Weights of a small GPT-style language model, trained from scratch on English Wikipedia: some layers without attention, value embeddings.
Each number is 500 + 40 x the weight over the matrix's rms, rounded and kept within 0 to 999. Layers, rows and columns count from 0. Numbers have three digits each.

# layer 3 attention query, 192x192, rms 0.171, rows 70-86, columns 0-191
430458481504522544452550489513573457488472565516461494505471561433454530436555592469479480552531473524453488459454573506472543533513514434465524502497549434500472475513540509510538481525470423474441475488464479554480464572455502531530478489514501524488468503544382514482528520558606537489513568560538537514482508536508496454470460545517477543450450558449508452479464571516491423467547517481482482453494492475457501452469494542551437526497495490540567491507489502522583464494502489463487526545469496456555516497503495539457554496472461507499434555476467506508512532454496498508
512480463489520518464399463513521506542548501533560452499468485431446453457504511539402422492478465438476548500493524467451579503492445471584487467497453505518470496505544524460499485457471446436525545516500389525493528530497551486476492489488544467484480525475557469534425530472428496551534576474492437517484475522462423511441492528500480499491474557489492469567486484451404499543513477492521504498494394511545494468494492495471475536508489503503532534441467460495511499556503458505541496571434496578497511519439535505589512483501604490536506507498516532573527526545480427479
499433566580462553558487481540554429508478507511574544443457574459478511416411536479476456539548543511531556524435584483467577538598473393469521469458490486501554545465523428484471496503432527539514427496502472493663524424490495531516462414498603536475510489479442516515513529469498513592502621510505480434483440472523611474506459524535487547480528556617463528475453548532431497480443507582507493437499525491425547565536472538506482447457537470530594563594487625445437516530425487494532566540455490532584522517454508491561428548439493449565509527507390419461409564498510566454
504525543514453573415510499522452534469509499464479583521503488502432481596443503533459483441482493533571490502479482523470566505557485504542421470589572467519497526503538487513504509403495518507491508443540465517663485476525442459505542552520548418476589480513498472487553452455518507507425513485490484498531504539506496559539489547487483442490558479465528503531528483520500520480519525514520510479442500505533502448530499523461467483449509508506467566524483466416519585529460510526581480466430461551524498506435543510629483499545480528542445499512483479566506544487516503541
488588547502465492537460515481510504467440546479514561475470495485503513486502527488443498541451526483492534491555520471533506501493523507452516471461533547499568466509463513474494528519485469560472517494462520486495529490459506507505460517489481486481548573483506442543506498488434526499505479485527463475534468535464498505560493456417480555546462491484509402513468450421511520498480533403487498472480491491465448538474513492487517406478511463537510483499528524459515468452466523502441513471510474467488489520485482500524532530502462518449476415541510398449480441524501512467
503587504504476497462477534464563472531443557518575521512518572421490495448530512452522499481492504531523472551531491500477497529544494520452478548472483482510518511533473504456505513503485489519481427440471516472508534449551543569474478492446499528493550507439501510534578498503531496543531529471501438492518495483464486502561492533463466551546504525511486468490518476528503467509511550443446520481469516501547467593478443504529511478465492513556533509489469545474488514514502516487464499469579512434511473463557466464585506470411510501506453470466551428513480467456511492490
491555495509437460485488512521546505475559523422449554465467490472515515520506484563494525436454503459502510511474525534498504444574542547439525445516425524463560572564495476508492505459492521505459508509469449470509525537500489534514522487480433442531531524515521484514474469573436486441453436475424496450508520591493513524516480473465465575519509422434509484468541552540486525490512491540506518547520546461512504534525539462462516471501492536484475556517466547521470455540526495443461523501576494458502511483472468553519504545541473447469488443469521456477455415448568508522
546474532482456456595533449479504441535452474522541512497529567575529492399529565455530443582530518486499611508458494438507522527470440448553491533521464457548459533510485491494517448520460455446497487480555617509387461467552526429518511537405575493470476532468545473466541507507529512612483546474546504549422546480553409533462488498557515444511500564461495517507517574526491497419497538444451512469493506434505504424464455557481415472521438490577484500473462629455506488477520485499462494561471514513481441485495488498554485533440549500588562539571457545513428462480465481460
477482522582538534446495487463475494596471500479453494454509436494441533493528511523415521463630456544517467549552399554526365484525479520478526561540495548510443504464422517548577515560477464454523510449499597512445473440448540506468545461459462433495491465551482480499580474452499498495475621440544531521580520531531479457470524523474522492488515549524512536521468596559498482507497512482506508488493538521491485502430471544570480419486505490411553473494474483469531499572453581453558419477511560481469519482534456510479531439495453487484527509553495475504464542495542459512
468516473493460544446569453505527470490522550500525511479511545468411499466529492558542525479464471499500515447398558466533474574455515531441398530476443517430561543497483471487555405500477448483426495483499551531443513488468553497524459509544467491402487487427473471440486519555469486526497496484439528450474496537526478487429482528524534522539461481528535553535501444471469513547478528407492484469482494515462466465517495516517532566535471500514511452505492488550500450467554483493527536515547504547509487563498479530457556463538540499534527473546523517562534474456466467495
475484445537561493508472516445472560497503507519547466582453373481508518511475498479430526449491499525455522495483559511537546486468451511564550488472450490498445488559494494511465486486449479474482554452553465440465472548499537512554551558499465513487474467541529514534443467441455511469497525493513492554494480488484488467540498470529605457602528485544514550485549530518516516545436510488495482528514516517465448484596459468520523519576467522513546441486492504501527538471483528480440518568500513512509485466443477518468581480464498522468475511437560507504500551529480430504
466554414520513501487546557483556531516511560421514451494559537464454433516546472497545466564484572428439505478467486519480526470496469536499461484477553468491508503543519465435463495559494434525410449512500391472461555460492499502494500534470476504529537459467521483504480523503476482540554547448467546538534464464511465515486449517558575546474440620535524497503460548573537502496510438455469447535513513502492567487481497391427560473494529440514497546515616488499516478508508539437555522534487493434507551537457465546496530538469452561459410489467529565531491435509428490516
490510479509484420494546465511501398406493482472603515443499393518501535563549541589471522500532537541524583462563443507576465506492512526500559448493482523479465538448464535541455501514492522507493559527495499466479468469467479479487511467499459480499482525527494479470504434475493466524476435469461489474486442498555520507453530504451565504464524484541528453512534444561517463494476581551521453559530518467560468490541521505530532505522458539510481512549463461466478502409452462531519498465573476446480536439551600477509487482526467498548530480541525447473526457475452439461
463541532476589465538504459481496494489483490524464493529488568490551502518536512528499539437499445509506561459518470488489449487453556510435475513427440488526431480515467521512518435561512563477475577494505506471512502468491466421414524520536529497528494500429483528525531451521469436486563449460514514466430451493484506493482520607500479537449491574513511393489397535503476479543540564500488518499489452492501492523539581487514531506516483480460480548465539473543548512541513500504519522467568494519501472484526519533542452489534486401480493426465507515486481471461513538407
480459478527553460521450489420481419516462495541492459500503489429454513527434453494443500548477418486509540499510539462471580528469465506536507532496481496543522478467510494483446445543476488516520561484487405463455467458504623474500417531531474518487479483564482493532528522481488529551498493521534584475542502516526487525562452544523518492502548520519467439497548473515494536513535512487476531480547480494509500512483490468468474565555497526499512469459442534451508507497513506494554462486544485508488549449548525480473482502505459545445464488532477463505474519612558541570
595487461571454486538523537552503527502496495511482467454478503441479534549511533483493467546519566513510458462485493516449478501438450461571491474492528487558516496473533504404441604454532467500424426556550484563471526474437515556517463501484527512478477497541472444532552476523530412596482518515481435520492560492541549462480424502518458457467443489480483471546501482477551471465474600515468510580547399436569547501511477463456498472526444513525539588504488511479492544480560447510527437536551464476469516591526513496484436426530535484549521532434484466531513431573517432536
471439498557494529427488467501535555541569459508554514508452433488547551513465466508488529492497471522504479428474500532539554578477450591491530514487441467437516510482478476542454511495479493501402505541476543497416501496549539451535470428489510464465440464452474466588427477546498558490535457483565558518545544476438533516553524514454516475536481459523490522439536546473537478476489519531525513597486483505523458498512463507489520541532504500508538561517524579510525511472486525464453519504576464479423452440472580472405544488508484477524518481492471470580426482491616440457
# layer 3 attention key, 192x192, rms 0.168, rows 70-86, columns 0-191
498523530497489551467554476467481466493551534467486484496499476497520517545533568465432424459418512444507508503429527492448563493454510464526523490524506470430460411468485504497561484543507570477506485486456497447499501504485544517496503475542465483486558512484509488562574484525522482496554535499536508474497548514417514476437494547512505523469521565462568460454480451535476453436538486426504492519497459453489516448457524481496464490522501541528493490526468506481456491570530444483484535503497457514527578463440487492528513406468539524491505422506506472493527553522504509521
437486455412540550524550481539578514435536542469494460559491457454426544503503410467400547494464467512478560512433477561430539499509465592578529457490550484439490439518586534483572482461519445511446504498511436461540533481498562464532539504467484526516460496486474432448519481424506502518450482490461489467551507502472490537503471544515538492496481446491529503502543501425488524439498432550528507461457477472518544506457457488493546534521562499503521516428446460452517479480501443511456417497437527534445495552503531482594481463535501518545514510573538536551476524506484584520
488493548507469520399520486496560493547451557500512468458543532478472531500496497440454466547507530538510549583514473522563513520459498498522495516459493479517509473510503436491508456498466485511518488534473505442486573452490506472513458471498536479499500521465488507461488493503478529520462514511571501453508557455496517477517480442444449533456427550531445464451508523500521495463479457474475467503496453526515490611527480475509519536525470436542532472545527529513510515515461496482454532471496509475553498528450514507484497490440469492478478538442423477411448512527468516492
544464516518531522496463455497499496452487456509453506573480477520499558480468533502586561530503551496549507461512528570468475526558504428512512521539504511461507540494501520486477494445493506517502489490479452547522444470534491534470559509544507530540526462509537503509513484524512517477512505492501503494476509609465510532592533512496486484499520473550529504513515489565450502487520501540521550464515469449523539427470513530472486472498410498471429489521481480520490479502563533475506510565456479473493464531473567447520502509556492512477513501517539490505508531490526443479
431535530463561543496535481559498559504430475514492440496421501481479485505490483454483449502464488522478517541453466454534541481522521527429456529476505471484503450525583528520533529513469453528509506481441448570469583527531520409508433501460528578441470503518443557511507491503480530517515497481448400515494525440497442515512535413470543526460483500545487463456462538344538512465461446464483418522514474535426498477568487511488443527460533478502506491511482475462462535478450428480486470493471482505482492481509540535575545487461512559521517524535488500483495470440424540451
430555524508556527485524455494476539586476502522570477542377557462511504468551508425483412486462454594488539574507467391528522480524448480450461550509512492467505458540500539545532508463450475468503546502502459503475549517568523504583471506462552571432514513529538528530522462451492528516539482485450407502551449416526451462497554505507517528525505499513512434460502496421525508490406534491464453469507473564448527539519488538518515547453529513521492558457493504478500561480445445467453483425500490530539435506519475522538540507491561496561499617563553448467499497514488522501
538544454478465437485505585458453455446480568523499500456531463467532511527491471602461523491492556445515520402551541552446500479519498447471464637461501477562505477461505544540478577540492538585493479577511505521470485480510477517494532468486461472569487518491442454475474523554510555499463513524514502484552514499524508538522518513535534486486500462538527499489463474474503481535513526555483485571430565497590453574503524475509531480520447516537478525514443506535439499534520547499493554508503479409441523427495502523428464458481505529462441526466480424511463476451552488472
521453445458475479459496473578507471450509460563535499480425497533549513604541498483555526500471465478459507575447415511513460525452509541408440452509510493468473528479481458544504531521461475553502491533477542476542511537536472518510524492494459466505484482554439515468466500502494532497450459507518515442443540590465493534516524488463538504507525538563485547511565460480529514405541591512507430558473550478498490497510507480479560552524542527515506492501521548493565455487487531499465486532445510490527497498504491517539535555524486507501471480526536516493522484571502472511
578533555462540486512497430547533564476502507502447514488567509440555419575467447506563620498509435499428530519454458531485490489522521534535468510491534454460510533493451450470533473511540525461485557483447457508437458426522496476464516510508475524523526442476488425525467520532509470480509506550548506475472501505505513530527484528495514511399484524529559506501420538521476489538472491536501505523540463547557483511481446462470524520491456519500470471445454470472527522505551453527465512554493449487512471504490487553432494406508571482494539525489535535441508487439516512516
476509530608399499483506494465545453486494573475503517589541503499587492464444516563433528550477556564475580534448510456473491393521427481496565550501491544557542545503494542540544470502457534571450528464459512487571505513511430529466486532403560532511540450492447471571501558508536463514467524523495508540462513483414516516537536471480464461511513511457518438445489502470502466392478486502440578525505545491526515518532508507448450529522533441496512513430549533557453432516495531513557502480513541462442452503545429549526542505553429587464467418513512451443444528466510470505
521492457502474544465549496522520529520554426446519564525501527536523546586452522575498542444471527444537496492562511526544470434402457496476522470502536527471471480535529478437460461516455451513439523449583474468482498531495491476576491527539540489500452461466538529511557423458470533483554454421566520474500561472490562520495461536496499512458456603477525479494534489498562429517456490472456507535542523459487492453514506530500553441450516470456539515529452559491485491414485428567501516465534494508468539486517452496539528471507558481515485585516529475471479461479421476449
470447469495522473597503475473528477518565545507494531493572547547467406482431562481446441544477496399532477508538541463479462500531485603521503488531514451509568464499498500514504540441468470537493408537543548444494535537474508505515481494556524457512500550504529508558479429449489568501556479538520533547508537527484441540513514447533537471397444534520441513480431454452422511548437512449473478464475488508566533463434503414439518549475489498488508501450501501487476528480560455489544486512523499507476514565488477567522523608571472540455482467434462522494486478471417490487
478503507597457487410533447532504472510508499529540479545454530526486495490481492463504504503501538517584537476434514475498482491471458458573485453538435469499534550505503516492489519495415489508564520502520586497529543500595425545504468504537535465517543548501536539474533443479488537488553534512496503524483534486456471502531569512463527497542485498475591487502495544553523522472492548533498499538568550533471423504497498513506495464591486509551481483428501529507477495456541449504537549490529483481500523485513480451475445493465462432457600470497482509441533486456506454473
435528517476601482523412461484461421534463460512493519491552515516517525518537428531501503486503557447558486557477513500491542485462523494452459462486468495494507567465457423444480494568449452504484506535451494464493487426536474448531450525494488524552552439498496566531517491467470636496501490499479516450486551484459567452528468500536483543540511574578591487543464535519459474506517507516540529498471434510487497536549556560582490507457484457462464499495486498491519566505509546553532483458584472469534493517434494480532537518512467548425496487451560419486477516491529577443
495462494465622518489556497463540483530545540550525521511544574462506514541564467482503532503527482501463543488559463535522495467498479516493476515539546461481439461512500521508509452530460492523453490477542507532489456515456528491464507538517597551504557487537522501569425546543509528515529502482529512524503432433440517497548497419539567491535481479481484573459536532513530493493555489481530516508477502501474509456490497509491420503508518532552569533529484415490498532548500482527452533431442528473465518482488462485459475479509457573472483519501496496504524504454521475561
468474521532472484477494463485488466497529502487523473462524473487520467549449465434474510516487576406431423527509448541574487493532437460549568499469501518456482557488465464565501547488503522587500472527512540441534548531520511524542446528580452563482514429517499548491521439550454485532474457441436490466557465444501460487527530535456533520476430463497465559450542539456495555485525517560460494518507514544508494448485503523470507476430486464539439490461556533524449454518462497527486502546456475525564514496539530516557492446461487538469511543534530421455504474470488573447
568497471492535552441459468423463503497438520473473502510511501503481503492451441535554478500491478593476465498489399495438468555441475545489544523483446559411559524511499530426604501601501514489449494494504506509504515525473494451518470537538443424509484515476493515522446445482475549490501510483579528515507505495496520542511511528471550475563499412481525524453589522530500493491536477465489441493486487517552536465490529538426460493541497476529619487435456532476399424472483482475526518434448494493499498481486514465496470530510444484463532517536472455527464478476481488557